config.yaml
n_layer: 17
d_model: 448
n_head: 7
n_kv_head: 7
head_dim: 64
d_mlp: 1344
vocab_size: 2048
activation: "tanh_gelu"
norm: "layernorm"
norm_place: "pre"
norm_eps: 1e-05
positions: "learned+rope"
rope_base: 10000.0
rope_fraction: 1.0
qk_norm: false
attn_scale: 0.125
bias: "all"
tie_embeddings: true
parallel_block: true
init: "uniform"
init_std_qkv: 0.0296
init_std_o: 0.00507
init_std_up: 0.0296
init_std_down: 0.00293
init_out_by_depth: true
optimizer: "muon"
lr: 0.00659
lr_mult_up: 1.46
lr_mult_down: 0.7
beta1: 0.95
lr_head: 0.00339
warmup_steps: 200
schedule: "wsd"
decay_fraction: 0.573
decay_shape: "linear"
final_lr_fraction: 0.0
batch_tokens: 65536
seq_len: 1024
doc_mask: true
train_tokens: 569800000
steps: 8695
dataset: "wikipedia_en"
Each number is 500 + 40 x the weight over its row's rms, rounded and kept within 0 to 999. Layers, rows and columns count from 0. Numbers have three digits each. The size before them is the row's rms in percent of the matrix's.

# q: layer 9 attention query, 448x448, rms 0.073, rows 222-241, columns 384-447
# k: layer 9 attention key, 448x448, rms 0.074, rows 222-241, columns 384-447
q222 107:529469479475542513458492533483450557519482496521610438472506531463589481532520464432525433558521521548487478449525469541462469466481527541472533479528536510538527559443543478454487431488430476
k222 104:500503516472510516469432509486539484454511464508571588516529583522538554472533495573452574466503554470483481501532525548496472534525439489510536510570463463552424490534528628477494449506477572
q223 098:518539542524516513522526464526562520538459502415416492478554461526550431487556574478509449515419503458492522481429482465540557479502449526488424498516472557484448420470493491449539462599484510
k223 098:464537484483535535522508510513523526468480459427468475480587465365488602524514474454534458500499551461553527478538507504449454482443483485493544509473532471436510560379558501523469468502550435
q224 070:521527533502486517551514504507388548489520505544557441410520551517531534541586533553442462519516551494543456506460487569549471524534495495492542513528458449482468535498528521501474575565481478
k224 070:486472483527475509477488531512508428560477443487406503488488552576485523494512547476526506476434578534507519427568598573489482473511503423502480466556494485628502542538571485446503489451459442
q225 073:438523551508456555531503445494471542523476382415457492444455478522450485487467558494555474536528510493551501589442454593504509487496601455479463507521548533542460499520529530540449496458498457
k225 068:468562447511549521506526486482466522507532466526509542520517472490496495569508482517523531458547495538579472569483494494391572457536453480420529497498551473525488443552490559444478582474465473
q226 072:494565519506515467490516568528564474490411529441425500477487491413498522482566514442527444534536497437451418520488563501539480541485517542491443449507497519556479502487523503592485459506507593
k226 073:439521482459515514552471465550510538497525484435495497538504532498522487394467587509467377530437470557511510527582513482478489498470542492511492551567517454454486481505521533524541491501503516
q227 076:518476547513559472545468481546514452506504427471542551495485493491498481557465551537536484576522527547530430467530522520547461524488541448471534569503505476467463499540483521395513538536494508
k227 073:547483482460468495518537484503518512361494552462531464486544572516503465580438562501453516539553469483512457522506502469479528524579476515498539489564469527468493508483527497503484550500508520
q228 075:548576493541559434546551544437471466474438589553484467486524538468492467451451453537504498484497512432511498498590592481541438498572442491537511491576477431499502573541473499493460483462385534
k228 072:480451487475496521488469555530532469457539470397425547525493631568425485510491543512520544604535457526452504442447504474533435542507482515529470580481462497470423507485473500480450526548565589
q229 074:524425540543525535551502424412469515468505523531522482556471459525525416530504530546432514539522498508507443422529508542461529520418521515587508518566518517488444507463487424461613460385509512
k229 077:539510527553428485462602453471477518511519545486529499504431515473545469455475480512527638439482545506478516447446470463437494580485457513463536389468537480500437490444515526560442518498526528
q230 081:555562516497469502468553475456563519481527480444532448518508522510463534502548546509549472475422523523493504474580527528525461509492508504480545451569508554413492512445523517494445437472523501
k230 076:583436464451507542460440487462488505506429549441450477532565557512514472493481443483532541521502474509544493582511519512490524463471513541512509551487379469474423486482522534449448508481519549
q231 076:520467490521564483614449555478533467526518511519489440488597517461512506506526504556529480519528442501484533488415504491548504521503412546477506519453521502480471558523494544447513502545411554
k231 085:551554561487578537579541464491542448565502536467496499504538444479448483559556409540526461528487418451436532512452476519454426585520502449486363512572490444434497451439536508479535564443468555
q232 083:519458501479432592468462462551456496540532512456542518498448447553519464469583499512505549471432474492448566503550426511458514476533535524496512471480480456509429503460559497492527438444497528
k232 084:469481504480534480490413473470514473581447502558507490526476459425515532471464509492471412513373445441453527403513479492532537489464499536492483471475542479585506465527513445484512411520474503
q233 085:575503496500499388559488571528547486542476428522536459553571469498570525482441488418465471529525512540463437415498454541498485475545427422525581461514456572428535467491528516567414497538510511
k233 083:514470392470574544454451499479536500465452523551562471572504505476474463466493498484455504483460536463592501486455461510521519572503510534491503499487533492489511542509496438528513495517477500
q234 096:483503545511512494525527486558501519511457485476473489480558587476495527501514462472514502483482476504513547520560497473532350513494547507463473453493454508513561543549467532480525486492509402
k234 089:528499518505532508509617508446513571507418450514471534454472574521474521470505523559455519547504500435496428501460516561522524479537504449567487516483499531476479545573512492484520443488481521
q235 083:442458525479492473460501471548537512546509515499490567540515487445510489441479473490540447483555501553445550497466522477524483529506528535478490486482498575411478461523497530432522576373459452
k235 095:457542562557447489459604533481503466464528499512447550549468478478481489542489410535480486448575462527463528469456494485555460573523433496474477511483489485407447512517457495468578498495453567
q236 091:551462519441491436461495510485530540508556486443491506526501475531516541448470435467549504480549589499474499454513507499487534500521472451475510450532502523450568464387508534550493504506516461
k236 095:568441451516447472482452513594537501438443565505593555546580510507569453450452525492488441548532524478528456475572532481472518526483502425495443472540504528503536544511553506470466533457564557
q237 094:549455502464485481557527536500511476556573493523445531501528499519444403452413501531508548516428477504470476552518494450501429575494515485528502547498453482479478523511506537547484509485469481
k237 099:493530489539432519527531473517472453526561525495512529530502439511538546516588455483579506513488458534426446520422573440477464528499509520529485523532481526480580479569488478553562496481487431
q238 091:567492488518507471483460518517523537410518493534467473550451502515478450515484552506501489419569522534472528542497529517498515498491502499469465458474473455462477513515528554447483507483457521
k238 093:524497486449453460496442552469453506557495485519462503560508411538470469482510505475542487559503481559476532498581580521595554553462578497499473495482465522536541427520544413511504513490494537
q239 096:416551503556477463521511493428542477478552533498437452453494512510458502416560552545483548418471533519535483465525536487493594524525541516439517517516506578532432546485432526389543507544557542
k239 090:518441553514565441518590504469485446557514525409455476408464525479466480465560567508583516492571466396483518471522522569463500517520494470452466479527539510574504504502449500508555563554532492
q240 097:568528505497509528478561588602501492575532514510504503482508437514470490548474448473510548489531531486438484516505490551494469538437502474524558481492451569491476533488490483509561593526633511
k240 097:568504500494521410472490493493507547560479474459465564513503443516550507502547393477467449439499521457464467515473434465551449585448508434521472514558533519584418606475515547585575458529464548
q241 099:498497483468541494494514477538509438548472515509535551517486525540509459563495523461536537435531479502500609555511499510471479463542510514524496516455514468504428527542510535432444485452491501
k241 102:457506463531523482471510531495557521551535536508501485478438521413404509438433513486473445520537524520541523555553502508516505511506502477522505447576467497501528475462505517532573547450463481